Weights of a small transformer language model.
Size: 15 layers, 3.63M parameters.
Each number is 128 + 24 x the weight over its row's rms, rounded and kept within 0 to 255. Layers, rows and columns count from 0. Numbers have three digits each. The size before them is the row's rms in percent of the matrix's.

# down: layer 12 MLP down (transposed), 320x128, rms 0.16, rows 262-296, columns 0-127
# gate: layer 12 MLP gate, 320x128, rms 0.178, rows 263-297, columns 0-127
# up: layer 12 MLP up, 320x128, rms 0.16, rows 263-297, columns 0-127
down262 104:101102106154115128152117111131120118162104119116147112099093129101182136132095086154116124159152172097155090095122116113142101148122103113108142169135136104105094096114125125138135164119137107148171114080126134101069172136091170119137128123176124102153171116139121079133115106176117155123134151141149141106119134125147152144097171137129135110095132090143150127099098134153142101134119
gate263 110:108169117103169154164167135147075099151105098117133167134139153082129139101147134126129102164093118175107142128131148136104130154098111132130152133136148146130175152079099164098145142162146112147091120138130135111129124134108147124106138160133121086078134117147134161128128116098098179104107144110133115156089122167112144131136133139128128137148167133122189142098135126150127100072126
up263 103:125130130069117179143138154137150099093112143122119109115120117180106155128116077134101153108161117107070122109147113136085150136097099137097127112151110127146154148150098120161141109117122098121130129112138166119141118162093134139139149130120107142103149118129139125101117089131073068147146153119103146125116126136098090141094113124137126131166086126109110119092102090104074139178126
down263 100:114173127181099141146155109106160141132129126109133114188118103110117126142114124123125102173106104121118136117115079100163130150141153145086123151134166108090094168095143148111110109116139130105116127118108112127121065125137139133136135153142140135166123094085089109103090159091120122096110130119096105095116143127126145109142143103178093142177115184103156103100149123143136137122142
gate264 103:074109143109142119110129131137104109134104180126135120133155130100125121087134098136159080135064115163128129141082147121145091135161135080118131137117098153121168098105089190119136130114115121146112154113125168125132158105126118105139129165111131114118066133181165153145116151132168113107118121100147133117113141143127143124151129166108104079131152125112099120159124147118115118169096
up264 109:148153165121108124179164093097108164119130143174133099140124135153122063134181167111110123110115125121111135075130123090107102160121093160086129116122159158166145156140141138085145121131140107123151169119148132116151131122144113140129131169124095107153113101137105143119143089127108131114118089157110123116114171134118138131103124115150129101129107126139167112080147083176142149131158
down264 109:146156107165113127116131116124100089105111129152126130105138145137129152134170075124149107141117108131072120152125153092138140131135086152140096101157113118151154096134083128115158163165132141099141089179111094119172072074148155103128103132135134098138089125119135128107136138125114125128085097163120132160112121135139116130119099170120118108129087130107133175162111151140151136108083
gate265 102:175149119123168112097155143186102157135118125133125159106120134118171111128158112139154109107079127182107164129126097152129123108067117117105143135126156175127117093111134183101105118123110115164105159135116114126097129082159107126091109163136115131120094157152100136105139145140094139144148116096129160113104156125119130101112128107137117122153151127118169160147144136152109115068130
up265 107:125145121118094148124111165115124100176124120146157145124141114157084134121130139122177120132134142121128125089123122079052162160140116111081110141137099146134145109123127145099137117097187120138095140144139116130101152136111109095102147118149119158090112110133119138141092103095105137132116141077138200087115117135136151128109134122137089132108144159106112115105115172128110185135162
down265 111:125132099133146124135101134191131106104102128115113098148091149142110143151121135136133115118162139136120134168158130107085113129110134140143109109141126134211124126116141114132135145112157166036122153180120111127095156137125128128117119138089116129140114129096113177130142158140155095105141127102136181108111167166144141127108120145156122152135130083157153172148116154154110126112155
gate266 099:143115149121141096127109140140110131106107127138133158137142157123114131082128095137119121105098106125153107122104113138128147163112164137158149149150140118112146115097161140162156160129143157148163147118151127157107143139185119172144152120118134096170083114075131118156165126101154158110097077116109162087153194121145114147119150124127106075159134120143109180134156133125151096151140
up266 095:153161121086159153150128133114107154137143109120143112095120107150111112157098118120076129154112129081147151146105149080131090111104086108156146100130124078099160102109104123144112125118137097107173137136098138113098105131135135130125124161127130175115121129131115134123084129185136101133129133168178146132095081137124122151107151106118085122157136137172159177118101148109144134110093
down266 095:113084146152139131086115143154127127150104121135112116169114125119127086104113145125115126173126191115151106122103129176129121179146140154128137105139092086180160138128120145129116147110151146119120110121143131140124151153099132110143135156136090092150132149105162206100136134151115071125119105126153172126162127165101102147135133144151057113102146117143104134101123114129146134129127
gate267 111:127127170116127130094166112163116136118105132100113135114112107126114108125134135161141134153078079145116134123116154119114111124125168169103128131123154118126094110152143166154123088155125142130172129140131119149109132101117103056094137121114154156146087185102143129061146132081159139109120135151110124067131138103154151137115112163136131113110164128090146121139133175138089105126110
up267 105:124163130125159107126146143137143103091147152095130101066083167105112109091147128065084132127125107109170143126145074152073112073125117169113132123138114142102153104131128148132133128117135163130151147136128130153130095152133099137146161130071122148140136144129123130109143105077124134120101123151136109116155147154144090090156130141135140116090154129111150110088124172149134104106139
down267 107:129129149115132174128093138140151127167155116105114126108154138138118131118109132106160091134135203154125155124094155135138135128116127075155101089147125135139127118124161113126114131159091156126156110064106130157128220111134121162130118131135163171122116137139150057100161125132107144110137126151126084122112086141123094118099115122150133143139121136105131110122117097087129132140139
gate268 098:081085124092146125131128101125114143100165140141162134170150135119173097117164128140125122064124134156123121129204098115098119149103111102131119152125147108121109137135124145090152146082133108144112142160174130140125101132086083120087130153126125119095098143151130124093154119090145148155122162134106134124097158125108145103128103126169086166130133110133148155143109139153143108098157
up268 101:156134157125169089151169138069100117115133128167089083155141124105154139150171139094100131127128156111137155123121122133149161121120109139159107175109119106125139091159131131142155149124123147137111117122158140113148086131142163146150098151121122107129108144150126118117134127156094115113133086133126078149073146107133122135148095075131100071097134132124141124110093122184178121124121
down268 098:078124132146111156128159112126177096152087110169113161150109110141134126129153157119096138150170096155142083113099126168139126160101151127143140126141111145079130151156126104126109114097138131134104122123139148125148157111109112126108131088105111093153134104132162063132150113131180128145140143111114121104151138098137128144160193140128140130068169123111108165124142171101135131121106
gate269 098:161150108114136096102133119130165138151154151111157178094176168142131091128115088145099143154106116147159134128113148117127096113125174097111127140141149120144130124115137113157097144128111132177077173115129131130104142157120106136137117095178125158115174167133150141143181134119168082114154123158139153074140108144140091137087151109124144146111142116129114123138099091127156127150123
up269 098:103064169095165114116124150128140127127178149113143116108149134117110117127152118168106130133131105139111113115156128153136138117144131142133116100127136094108114128113114153136102145116095143142152105129157098085139156137161147145147127103055169113132185141119099108118152088124078100103155167158079118063143172163115136112127139118092124132141124145156097125113131122092117124141144
down269 098:169175172115120132147138084172165126131086145124115086102158123110146091145122140099098160120103095113109131152081128137138118134121150134140135163170180135101150107104105106108144130117171136158130108176111130103141113109161102163139142156125160112142115104095169095098148118130100128132149162100169124075122133110113152104117139124151135152155118112168116107158120121144120126117152
gate270 100:114135122118125143176129083146106139155126163159082114133125123155080104107132127122103108126155116124170140099098094189147137166141135134151158144147101112159139123148137157095095158174111140178135084101159100186116125147110127139122139138131124100147072116107139144112131135063134169106111161102117120140151143151114128117154109148151094139128117156104140116136117127136105107127156
up270 095:129132089100093142128136130114093124129104116147152130152098127104146077129127176104095121094084109090103176106075126110076128141100107158159136128111112122159104112161155103133114061113140123141094131156134086124126115112127133158137140120146111130123173131143122130128133169094099140166137113137136157075123094174149132118125108109093119107136150142160167129133125164141141142151106
down270 096:146171147098113114151119099118094157110087131109131114145161130126178109139129122110105096152176073140163129135117120158120123138153127079131117143141078120092099132120121143112167130098168142087125089162128142103100173122132133198112116147116112096126104130117165174156126152136104123102104129167155115129123147147141098098120139113146102127133109150132115078124155136147123144091121
gate271 093:096135123114120126130124127117106131171124114066087143135159109163109129118142115167162148071119118147115123140119141131109146097131109117092197112133167129093130108135110156146082136105120121129141136109169146150156130138143137133161099130136137156116113172156136139093170150123131165150149146105105131156175172112092131106144118112142100163140158127068139136118145126096172163124146
up271 097:123125123163108115156048132153123149109148093126111096127101134124142135115114124109096164117116140125105116146107120102105085114162161102135132153119142102110098139088074120140145109135148134155125113093131114153143136162142104114114124144100130121127114130143144112123145125130125165151136097134158155185109169114139092101114143165151128129091166132135106195150118142141057113176131
down271 099:147117121134148108099179088116130112116097130148165144125135123148154142191100105149134126180112080152163171134087124125118124098149123156153119103128161132020153107156150095102146141137133130123135110118162141139135128106149131103130134134138131129171129152110113080122156164095138098166110125140121109119120148097136106111113174113152126127131121120124102078142132126130138136126145
gate272 099:120119163152176139125115118119088122156162147133140117100146114105122139143122130161152128127150100151124150111132119114129160104135111170132105118199124122130126122133072113094123136131109130132145093123182079165145131157128133152121134181147107132148115173081119167084115096097123115094139128117117134124099115150156098123172123149124106115168151141078113127143128175163128103097158
up272 100:105148085129104103097125077090095136139116153102132126146158142082109119122121146116103132163136141107132114135122146147096103125136129144110114146097101145122085121085112115154088114162117115105128167090131120130133120143106082111131120123113135159121151129154129123131151147128110174140143091168085140051081150085172136110128137096161129149136138144131108130077125097128152148165159
down272 100:156119104126171143118122133146122105113162119173124100113119129131170122070144158145103142132137185148116117089137103095081127138122117101130166082127117119182129136132099098152140128140126116147163095096126118082150082139166104136117147098141142132115120155119151105107124107164145109154132120156160162126123115127112131117097095157137115179101128111169114128160175144135107094109092
gate273 104:139132127084112161113126108106151098151130136078145116146143098113124131118131121148103081153121103145112123162113158131088148125152140082184127102136103133165103096144093154163134087106083117094116156111123115138151160170085092181120133126152130128129114133147113149122134090135132104115160169123125130089108155149132136123156166089134113138148150148125086122160111143142081144112093
up273 099:132080146124102142103064121130115112142117135102170127112167112135116156155111166128113099093118139118127115133117157160089115122129160123087135124111135106161071107111130140133091101133142126153155117126124107071163162157163145136094136133112135133119166145135135090127158122137128144069138162128099121147138117124105136106146164130114139135158185179134140123109179140139094122099159
down273 098:078115112122089099123119140168092122134141095120114148143100083153145124128107181152090122153096126121118131138149094091150126133088123175085113104145062118195157157154129116101087119152109121134119097127140087131151121132126104129141138131152141107138136151150188153115119132156121133149093145155119126122106109133128156169131124150111100132140129144131134081098112142081138100128131
gate274 100:151106156149136146152155123111097088118163117128136117133118127131140134164114138134167134132099119082118170112127085101126138100151080127131119167162140138126131123102107139091119152145111143138084159120119150163092149147150138130141128120188083144128137178101151143137160097149184113139138099120131122072109112198139141122116166119134115117139101149168096117116114108116127137128075
up274 099:110122134156110144082113144104102153115119081157097081150113155127114145152116137099097091160120119096112184131129123128147098128121147111124127114173087158122142138112133127121146142155170173153119131118132139176158104141159183114152140139128090145151139111121120135149079084181148166110157138131132124107179124160144145156120166117169102150136119110134141129096140126157108137141124
down274 097:106103162164097098117134100120178126125096112157104115095136165097099119151094148092121143174134139088153144144162136103118110128147126104113152131087099083130117092120111117176119147110131158141179131133122148157104138114149096122096117147099126141137151095113112138150106175123167155158148123172117098123103129165127072168129109110161116107127128126164168112147133123113124133103136
gate275 099:140112163084151114079107152126086114077079157167169167136143169130123142126173098156132131128104138159127115096151135127135136146158144137130149146101146118163098115170123158133100145130079140127110149106116111132159147175096104086119096126177148114130155116142136150155152101164131111148091136114103123133114122128096123129134118121144143116154163137150109156129077110106113090111132
up275 103:113129105138123085140127162153064118102098144175126148085139156151097147116142125162115131153184091091120157117118130166090079084158127120154176114157163124099121136128094130139119130133174118135184114163106104130143128128163154104110104136111125150143143157091121121089161128112134154146128137142123114130146128140128131152124143144107132178104126175117117154148156128154108122108111
down275 099:141098106085128130159148151120136116143115137118149138130117121190104115136187135128135102125129180136138144134120145170140126180124149155115116130127113119112109060168120161168114101162115185134145089141081103132139183189124117158148102135128130139112144129135136098144147115113154128172143127128149133112160101123145118129093118139125126130109111112122124141143128163125095200114128
gate276 092:133174110120140114088150117143133137095138122157148153107147112065109097153120135164177140179110123119103150087086157141143084077157126120091123150131104113101114143134099129101096122161125090094151133157127142133126140150132174132149127131143083103126112151144139126146167100107110137115122142126141111112144112151151127118097095135157078149107120155109166130144137141100132162100080
up276 094:106142104105099104081138093135135137118141136132139125142106110155127138138112082162148135139161118096145084119136155163158111130089130107123164119101160124119126146128106096120119104087143102119149175089153151114090130182118130132141116120123134162152120167139132106083138116123118101161157103119085110088144119145099092141096142091139115169171153088116114119117076143088131149163121
down276 097:131164147129119136179132106170123125112123134140148084103180122135152101155157153117117096090121095155122134140171112112132140132118125139122104107115129127170120153109146109116157136178160136153126122185148124131139078130143124146161092137094104102104148097143122210110135165106159147088148141118117125134123135118118130117140136168185142160108084157118097098121127125104132123122150
gate277 088:121083118101117137077161137118130096156112147165118115091138141133116107143159137138152107142130121148133154113074173139161147095148115072129148125176124135160148149114095111137097108119094098139133150132111129095119133150151138098116138136166113130120082156058148126106129115110120159089085175088123137146144135137139111152145174120157137131104166153087124115169133123123123122130112
up277 097:074099128147142101112149151156138134119169124107157149179147124130133160154115120160094137139123127112164114154160129146096074165152131122091104123111135161114115092139186147108123102168134180106137107156111154123134119112107147149114144172152167138145130111163128168135127122113148079110111110130111146119090113123128137110099132150118134183154092108162110139120145112136152170099119
down277 100:085106146165118133107114108127112138125146121069172114137100127170161145140143093150142149128169064144143158116115155152174162146108123099135127163135157113086108110130087139122099095154104157157143142074138126143131116102148100113098099134130110087127105136133150136147188133116134123160129161129105112164124136117131159100126172140155125072116134131147151155122156144122126131117137
gate278 094:111094188133150119081156131088120117140143149115148106153144144110150122117116091101149085131135145117130153136141121146140088151118169123157133127144145102111172124158091113168121149138095153088153109096156129175143153145095135147139113090107149162143100157149155121112156111088100126163142149162156117101094107148113140133168105151139140148117164140133086108167140142125122132111083
up278 096:125179106091129125126117108092131129157134153117157159129130135122176109124096149178120166129138119115107121131149181081105091104106069128130131167073107124114131147099140171179133104124122132170108144118114085115110152120160139130146115140130114150075105090119126132110084155131115168132112148139104139147166122173140126109120127126093118154161119111147154097120143162143109132121124
down278 093:155074169133136151118108118111138117113105140143133108135115150158078125117118095124151105120150135122121131098140084159126108165122161178155161073155140121188120065157118141143154160098127112113146124121167165095131143159102159115145118091117110158158119153140163146146115079107156126132121131125163142139129136117141124162138123107121161154059132127124126152112130143131106106130107
gate279 096:133117190128175127105141139113138139140143114132160144143177066131132124110157136128138129130152106139139127132110150147185115109128144101120090091170096128137064142129127126109135136131107138131081138083103152129122152133113148139127144128181154088155126125145162139119127115150175116169064139105101145106120107123099107146080117109129125144094134094140101120153151147162109149141103
up279 096:179144130154129106099108153134145115137150125126135111089090155095110128145179166122129127098130121147141075115159111163156148105126129079125149143133143134136123134083110109089158123137098110132171117154142084211114117124132134106096118154125120149148110104143137150140114125117118087111127139151175124156093121169100160155129096123141130108126152107120117130098107081132116091100094
down279 096:133135124158094102073119115106152079102079138134136112146082120172136110128111123122116114108137168152150109133098162142168178137127134118147095147127132126136158151122152079140106140126109165145125124121155129139139131125132091115156161129166107069107086133147180136136154097174137115103122134095102139146087138149147123134089133146125134111092159132139105175148164104123105143124104
gate280 100:139131145110145106139105143096097136085116142160154126152152130133148158157130133204117103081110098129168111111108137127137105102113139172168159151113128165120169137160162114157145132129114132148097145142116154107136132129127103125144133148127139112130164195133118150166159072159124075137137092125104146120108127137099144124117105144097125118153106119102064137126108120104122142125086
up280 096:124163130103135129108098163139141155122104119126120140119111149131125115162114166101129115167103125101154124134121162137092161164121185119096168166091157118115119111160149166093129126137161110125139123125155157143159137130164176140199081115195111136119157115148079136155155130159110114165144091123126109127124105122162159145100117093135118149146156131127130136131119103119111125107148
down280 097:133120133202129138117100118147163126115120136100157155132123154126128110106127155124113127147120161095185114083125103122163150124125100127132155112141108144191127127096086150149154165088129117128128161101098160142116071133115101130148150142125113127108136111158168141158143132136138099131113134124142124125112093150127192166123088119161165174130122085141133112166125145168141143118134
gate281 094:134141092128118106117147123124151166106109068127161144141116124094155148152151154178153167078146112102081108153163130131150133113116138102130130124165150096124096123140139145144185134170142139138115144124137099146086138140158104131110139176142107125108169140131171133097110130117153113095108100093160130109132120180126138127161110142188092126102154102104102100126116131151132130136128
up281 099:115129096118138171060159135177079155125108165153153109157109126105158133143097163120119142120134119158175103170111134157116118092091112137147133190138100112100150089132141120126135105121147106122145123121121111103107140146161123133119156125109180148126091141134125111152163152141158090131121116134121109093111106107120142183134144123117139098150124129122139141141104129147095200122130
down281 098:119156143160139159127159141126112099122148140099156133101110096115149133090120095132128100119095137174138179089144142156115146157100150168135122093112122093146146098125087120106107130131101107112144137128139127122171085106176128138138098114112134092100103075146092152155097123091115125165147142110120119148126065082117136108153112127110153126129135097140178117125130099094138113154155
gate282 089:132147139130149130144088135151113119206129110098139145104141098112108111138108128128137118080146143125174099145092101124129126097132084120141117121139136095134108120138121160131141158129113110144115175147144098108114112143148127121097102165105118145160095125139142122113148133086188131117098109152131095162063184141140140115141114183103090131140154149103104105137136190124137128128146
up282 099:095129078113141151120132092111147161153176135178156116088137172140127141170106138126134135122113100102108160158096154108162156106145165123130113153108120107103131103114102157137094088147099143120152106109126123179121156128149112165139167126175117130144122082159115154161130159094151145127164129118101128146169086140124133103147130120144076130137128119119142127151170133165123111123148
down282 099:136185090128134123135187131139141109152144047132135148102166141123137142131112180117098173108117169139106118141107125165098150082135137126132131145129109123107108171124105130156116128117116109077128146125121111118103134108079095145099129100107117126137110098160138137115151114134162152098124116104139132128124125116115136124109124177165100070158144145076149174130124118131131159146129
gate283 091:107092132118135151113089143091118156132129138115158114120126117145125066161148120109156130132103130117141091101089088108129155116139135118136132123112155136122128078163108152116127143149087134083145124082117150126124148120102127119155137124088119108164105121088128146104141115098145125169104072104091107098102120152131132118119127163163118093131185168140100125155105149101061134152136
up283 096:082128119177144163110150116135145104133108131132143139134132139153110122083194123150127113121092119185171160123129104112144157088116130150124109093119094115120142146131129116163133112165094128090151121114067138077095147161150128139168117117120126107180100150133171148155139133150132146103129162142125095111141104105131126116090123104116148135169159122110154091120119104107141151098142
down283 097:097116131172142128120106137141080140116190116130127081150106059158113137148123145112149123142095128117146121157113108116157113099136134162086092092101096126168142146139108110180097120132108139115132142143134117108115137148092132131167088116133123166115089114114189096110094141110120112116112142139066119134122128185116114155138129156114145102115144147144091126150139145126117106155128
gate284 099:101148124116135121147105122150161084133155130109159121104172099131170160133132144123139132113112116109091110091128113130131099134095148098103130101139100141097095137149159165097149125153104125150117142120091138109093102161179103149132122178108112136130142089127132167108152082092162131112124137129158090138090113139113121124119118087098121094133105183102087141168116174104120142117105
up284 094:155140088106139134145105154125170176139157128112088151116137104130118093140141151128127142127103118094089144129128140120069092158141161139145139144146097119146106113146106169122099100129169131055110156093118103115167123177121138163072130121114129133125112118120110134093138145158112103177152136145125133115152150106149136156105139125085101127133142147134124114187159128123103108125164
down284 096:126104146151157172144110105129117118112188156140157139143156155104120121120111097109143115142113056120045175135128087140117115150094082139106126111139105139144087121133146147137097147125139102129155149091088129124139096158122150147080105108118141138115144138127144108112097153146115119145176121136130139131104114134102127124084158120157124125114122071141106135131179135157111135122133
gate285 099:148111162174159133151141148127140115153104133077150106148174079112132130130160108144159094137128093110167091112136126114121139085129138109099132143155100128163145142099158134115137108123133142091150128123160133130127131103107083124123117165100117119073081110158145154120121153159115073098181145150128144094075117139111130127153097118135101140154150171105135149125115130152128112094111
up285 110:130118118191150157126121141127094165129113155113139123114134134067115137137114105137132137147139123139179118164114157170163130130077180140126088144140077143155110133170117069123116117127147162130097123081167115113111112101135114147133118174126132122158131119157159141119131127123096111175113127108116135115148128103118096157148147072128135108175124145100131132108108170154122117101140
down285 109:129153128103132110109155102099110178127163149167130112120103163146123174127105140115116094132125156118108114095118135113127082158132113137107112116138154144034121122135111136120160145150109149144110157166129110105140118159143172135115087079146123131107130154122087085081108102114153114131078131104109100125122107106138147118083124119140164141105160145084105127135141140150135144138154
gate286 100:132171133140101110131085162141126140127144113120139138141163110110119083108115112140134123118121133205099124108115125117136144150120138130142100150127145149154140135135111142133165143117137124148127127095180146097125130124122148114121076153109141104124100154154173127097123061102124106105115108069092152098130127143117110100126171194133118106158104070071105134117118150144144111125115
up286 100:117109105162131162109123148135125115114126114142108172174133134098142156081141126124132126126144097121145128150123126100085125115095100115163161125127153127091135133116131132097179094143165123104126174139112102127059169117162142147141133153091080107120119097107096107135131128172142117128103105115157154124124152122139139116096157122118111146143127118127152140116128148183163110160208
down286 097:137094092158166115089114176098115117081126067133115110144138122171114126136135138135095142092110145115096168147138148107160115114086113178145134110135116121103121082104129109144106149125106128130109155170134074134123132125114153108113097093151118119115131104134128170167087148141140119096144127089083119141091162123156133117111127179126135157138121131137148134094141079138146152141127
gate287 103:129113116132125136098129152121127146136073144135125119140135116133127066052179083159084133145101118146117151093113093131108137147156136114123159152108141124136137107125121134112104168135124152145159151122122171122150127138141095093136109141125082141178088129154200146109131108098160113141145144120123101129117124103098174125139120146143141149145139144109098153172110159122104132096157
up287 104:178135153112102116146148100133167094146136149134115192116115108119091116121141107149099118132149124130104195078169147139153118117156124150127148123109116195135094161131169100141124160112117121134161138173110138136148093116156115124137148148146126149158114100183145116131078125115142100117166165119150122171105126108159145105126162156133136153147128130146132138134135125163124125092147
down287 105:122133097149117131111152154111124111152111114146108122154127149139126127124113141116152147096131145128120177144149175128166145138134120109123125136127117100067147143128138122103150150149160115147132122172131111106122208115123172128124145082116125118108093073121159114139081128137165116146185148173129132152119108118126133119140055120089111097141107103147167097102146102158144155125148
gate288 108:141096130120134135103159106148111131124165128130116149097131104102168094128169128150099096123145118130153096135112144168150046088139157112170134139107146160136049115139126109130152132153102133139160136133167092130107154123125129164128128131120131154132135156109124204102132119125119156128113129091080148133115112124170167143142152110124120140158137133171108167136120132150145128107119
up288 100:101105149107106142142109124104152108156134127128132140137150108128152158103147120145158119077128131144121118119141138132104153155134099147135153134142131084099168101084089149156153136102155137119115112136107142115146125170074138127114103109138136085141078126143112098096149112137110097151116077161152115061113143088103107117092128134149132151119135133075086112192114145134124119112086
down288 097:159111130156126132113147152109126114108112099112127100161110103156131169094144089080107136090131123140094078090130149116164108097128152108158150146116166144149139129129092100129136113119133163128138122135163187113124147132160128160115130127114099124099066161118104159092146099156164120110107110127106132076123110139120140120164158146160144126118135161104114159142085150126092112092142
gate289 097:125126104127181118132137114109105117144132132091143147134118120150125086158149141171107131094129117114112138096124150094113161120149126110172141140104148105159111123063118150069079092116130109129138097138110161138135145123133105131083127151152130151109116112080156144118109080124123128127122130137158070183098129114129158069138157112119141162162123127159095137161130145116161125159122
up289 100:130140129140100150123128125160121088176112116123131159163128132133102146113162144147136134134134147151089158147099090120119133110139110186140171102159110105166102128130143140137125127152160150076134101127083131136127125118122101117113129154121135118154169105144099148134092094168138140137132121152138112154112139088134095111159135093106194135072117159141138139135110173177125149093082
down289 104:140088174120164116118084097133114114130144165131151141117138116112116086101138155089131123149144121115107119129151094104146095144121173136103129121119086144081161152112161096159109129176145102127132128100142123125104090145122134152131126113162121158124140084161133041112110109136112160173125105166150103142135138118139153178147115125099135123095111114099158138099108137139137139159118
gate290 098:147105155129121132135116124070137133168144128123132085168179070150102120091174122115123140098133116176130117154118144109110153140111110132138165145131124110116095111141086148158152110147086166147148140132130140110159123183136136110096149125160141157145121147102153143119131111108123145097140122106172112160143114132128149099130152160150143111146127140118072064128118074154146140143120
up290 100:108157137157090145160106104132114143136090115123122087132148147153135120121130115081132101112153144102148063105158139142128128121128124143134152103174132140141102136144150168181113122147128151097131189127137107100124154152167140123082119137108140121171109136097138106070113128139126139105099134138127109185128112081087134169152121124128085122108105114135107131184119118141120136168141
down290 099:113180143126131126142124175116144113144113098185148126107115123134111094177136161151136090129152098100110116135122119133145164134082138142115106084142133148057121169100111142140118127153097093151092182109104099125149097123116120130138119095117132123120100084152133095091101118138173158147109126119109106088113130146126126172148143117084150148139103103125150145132128149117130103108095
gate291 098:152105136106135134180113144087104099141100093099116127118185142126109152117162149100150111081143128155116176096117122099123148127146107120123119172142147129117117108086154155110115139097137147108161129088134140142108166107117064095129157142091136159077112155121162148099131103133138124135131150132114146135127140131110135067150153139114129090150140123126176138163123089120159133162133
up291 102:152134157123139147142195160146167099126128143148141079139152122111111104134146137156118100118099145102123149127114164098129141095139119148116097156152110151153156107113186136099146128111144103106125124107130192130127090114134123088111187137122117129114103119159116123116088059147175112125119139136141167135120158135121095128107142120148101102092107092098079149125125131149123151141136
down291 101:120129145126090112118108105120126145106116119111125119153154110109097122114146145123125084129152171137107138162135125120114166134134088125098109127145148099217106119110140113086098141104163145094118125073111100133114135144062147104129107149120118098086130119128138157082128134182130079146110110124147104182094144157104098144119156133113122119108133101115120137093107099093134128120139
gate292 105:131127141092104123086134160113088116153100088134113113122138154155123141113140120105178106144123089112153092122112122137126078102113165113118167145146158125128132083128114135083145117123170120144134148139125144115089094087127107059127091157158141092158111127105122137108127131112139096129121120131120139115072157110133150158111155108162112147157185157140168150163120138163126144127107
up292 101:132140177118130107152121114114105131157160131098129095171148122144125115167142122139110146162131135140141102115100173125143122116079098154144122159143147095135129135125118139096132109108132105137140147114118144155127084144112145078174113118147135157102134162136101101118099132158163101116124118146158101137074114117130197154146134114091104130147096093081125175071142125149144120168107
down292 102:147094097141111131123149116101137133096134134099131126157104131087103151094099117128102134130123112140145150110128092164130131151106099093132124139098098136139170147167130163145097143185104106104101103132126131144136140193092126142113124093136137105130143116134113051136108092129142144139152120120153087073167177159136110081107110137108108103104115125144113122114143106128101126151170
gate293 097:107155110118178102164138165092105095117187140114120137127150103149133114121164144089129140114086109113131122124134082141145136117127102177145146149126142123123131116131162133110112122116096107127118127160157073120126128122171097097115131151170090156114107132098119173080139109103134140100113108119141114119108121111127118100120112137120149119188146174171153157136107162130171156091119
up293 092:146122158142151103148145167146137169096138091113112119144120118136135158148114150138126175165124126158117139148159099105151105117076099156118186114139144092132150130131165117135125132134113087133083070149155103128126131109145151120168141149155129142154109113148144168135141100184121115151150127134122148129195099133126096096149111147106180107127146148157134124143143152095147166132114
down293 095:172096132151117138106129141111076122085152143152122147134150125148119152152100138113115169141127154145140090149115138125158158135103144129132145138097093116202166112138142115110138161156093128101101147104131129152138075151124134165142139117164133131126136140183117130145149100123127168153125122097089166125173136124104101139164127130139091138122135127127146074131143118076069123129107
gate294 105:144149139118111115096150093092161124154131146103128163176160123081183138089142141137152117141133111108131124155099094121114169157153108129133105106117169118102151129120155116130133136136146168112185125116140153124150131142158156147095080146149101093119114149139138160136170110098111162146160077108166129122121124152076149129113136160131135134105153173138104155120119135106168136125103
up294 104:114110124105128110121151139145092143159154099076118124122135120106139124084116119135129088138166142140137112093150111119127132167103097083121131094147135133099105182136123142131121121121098132088088132102118135144089166098159121099152077123136136154154119159127104115111087058103087134140173136164105135140142164120094110121136087115117114102099123083148157132116162136109092128117139
down294 102:157129124153117128154153119128105145120079100131176145113043135149134129149124122135095162120132154133130113097133125155122098125097151134106159155133119132086126147159096165128099163144139103155126099104146092120153131125141060115149163137115143119183148124126126144108125111135087099147145176109126139081089121100157152092088150099123112127101090157101138120134140126121138127116129
gate295 088:111105116125123115103157141117123124101145135087123140089182123097159101133165137127109116130111119113166164122133161131145163136166119161128082132119106107099102132114149107078144134118157089108152138092106095137125135109144111091111125101173118115156178141130145146149151143138184146119148140154137117124117112170159176145165108132112125094140080148151150115115178098140162125160136
up295 100:101097120128139142110094149094115142088100130099141130163121119151124110102137127158163108117091110158117131115158106077119089189125072187120147130114162151129133094163145148121137154156132138110107141088126153137131121122158155133123113114159142098120115069144128127105113149167122118170073132136151114117115135131152161130119147118106148174170129145145138115119169100092138148140157
down295 099:094140150166135171140146149116100147162109139076158098139121124130146158132141138140146093147152146164150128114099126120155116152121132119075156091159105130126138150174111124151170147106138133116111117110167121134169154122152164163125161139143117109152114101128087136140127083056080105116145127161145111090122128105145120098090112099123150117104160151085124111146107143117116148141147
gate296 101:139105144114119126139136067126140101155152139146130139126143132084152154072145143147152140115157115118162152153110117121146132140104150162101143157157083155121124058158146132169146121131137142160092148129140114141085119110175123175098166153155138108123119117131182159079137121117114110110107138108076139117127130148104166115152123120153086134121125116115147144150104134135175122126160
up296 101:126127141106147101110147104122155117132157123085212182147160113101098125135110116144130134151145124179109156133133150119152146129096165158093114161101173092141124081128136116137123091119124116123108121123119113110158097164147087092158148151134143133124159165147135125116146125125099101113137108125081165110158138110163097111130163099146140171148146151156134106110106127103114131144099
down296 102:125127111121128127124129121157138137109167151114107188099129170143128155127133135150098077173161152161144115132078146132113094115143100129130136128163138104135115117142114114158105132121142143143149138080136154112111184154168129116133147144140147153114114143127118147112144098098165145090157121183138124082107115131088084165130117096136073146108125155109107108092108135071113130118110
gate297 097:162079174110155070098115137153161111149184132120135120175124076140140091133121118136074091121116111146149115149105143146128112089165118137123083172134131116161103111127124079121156154140113152135145171143161123137095153091134141142140104127131099104139119152174132171116129097129110132173141096148115134138114100119140092148122126131145169139135122132157120143151165121140150115118126
up297 097:123112143163157094125075092165124141108142124073116131151147130154076150137112133162128132093112154172124147108141142122133154128105086066132121167121145129162083137115156131138141134123119169139152135082130138115132131112117097116111060144136148135129156164132122112115166120104162138103159120120116128130140150155146147107173124163172150128129113134105101111118146129064139138095122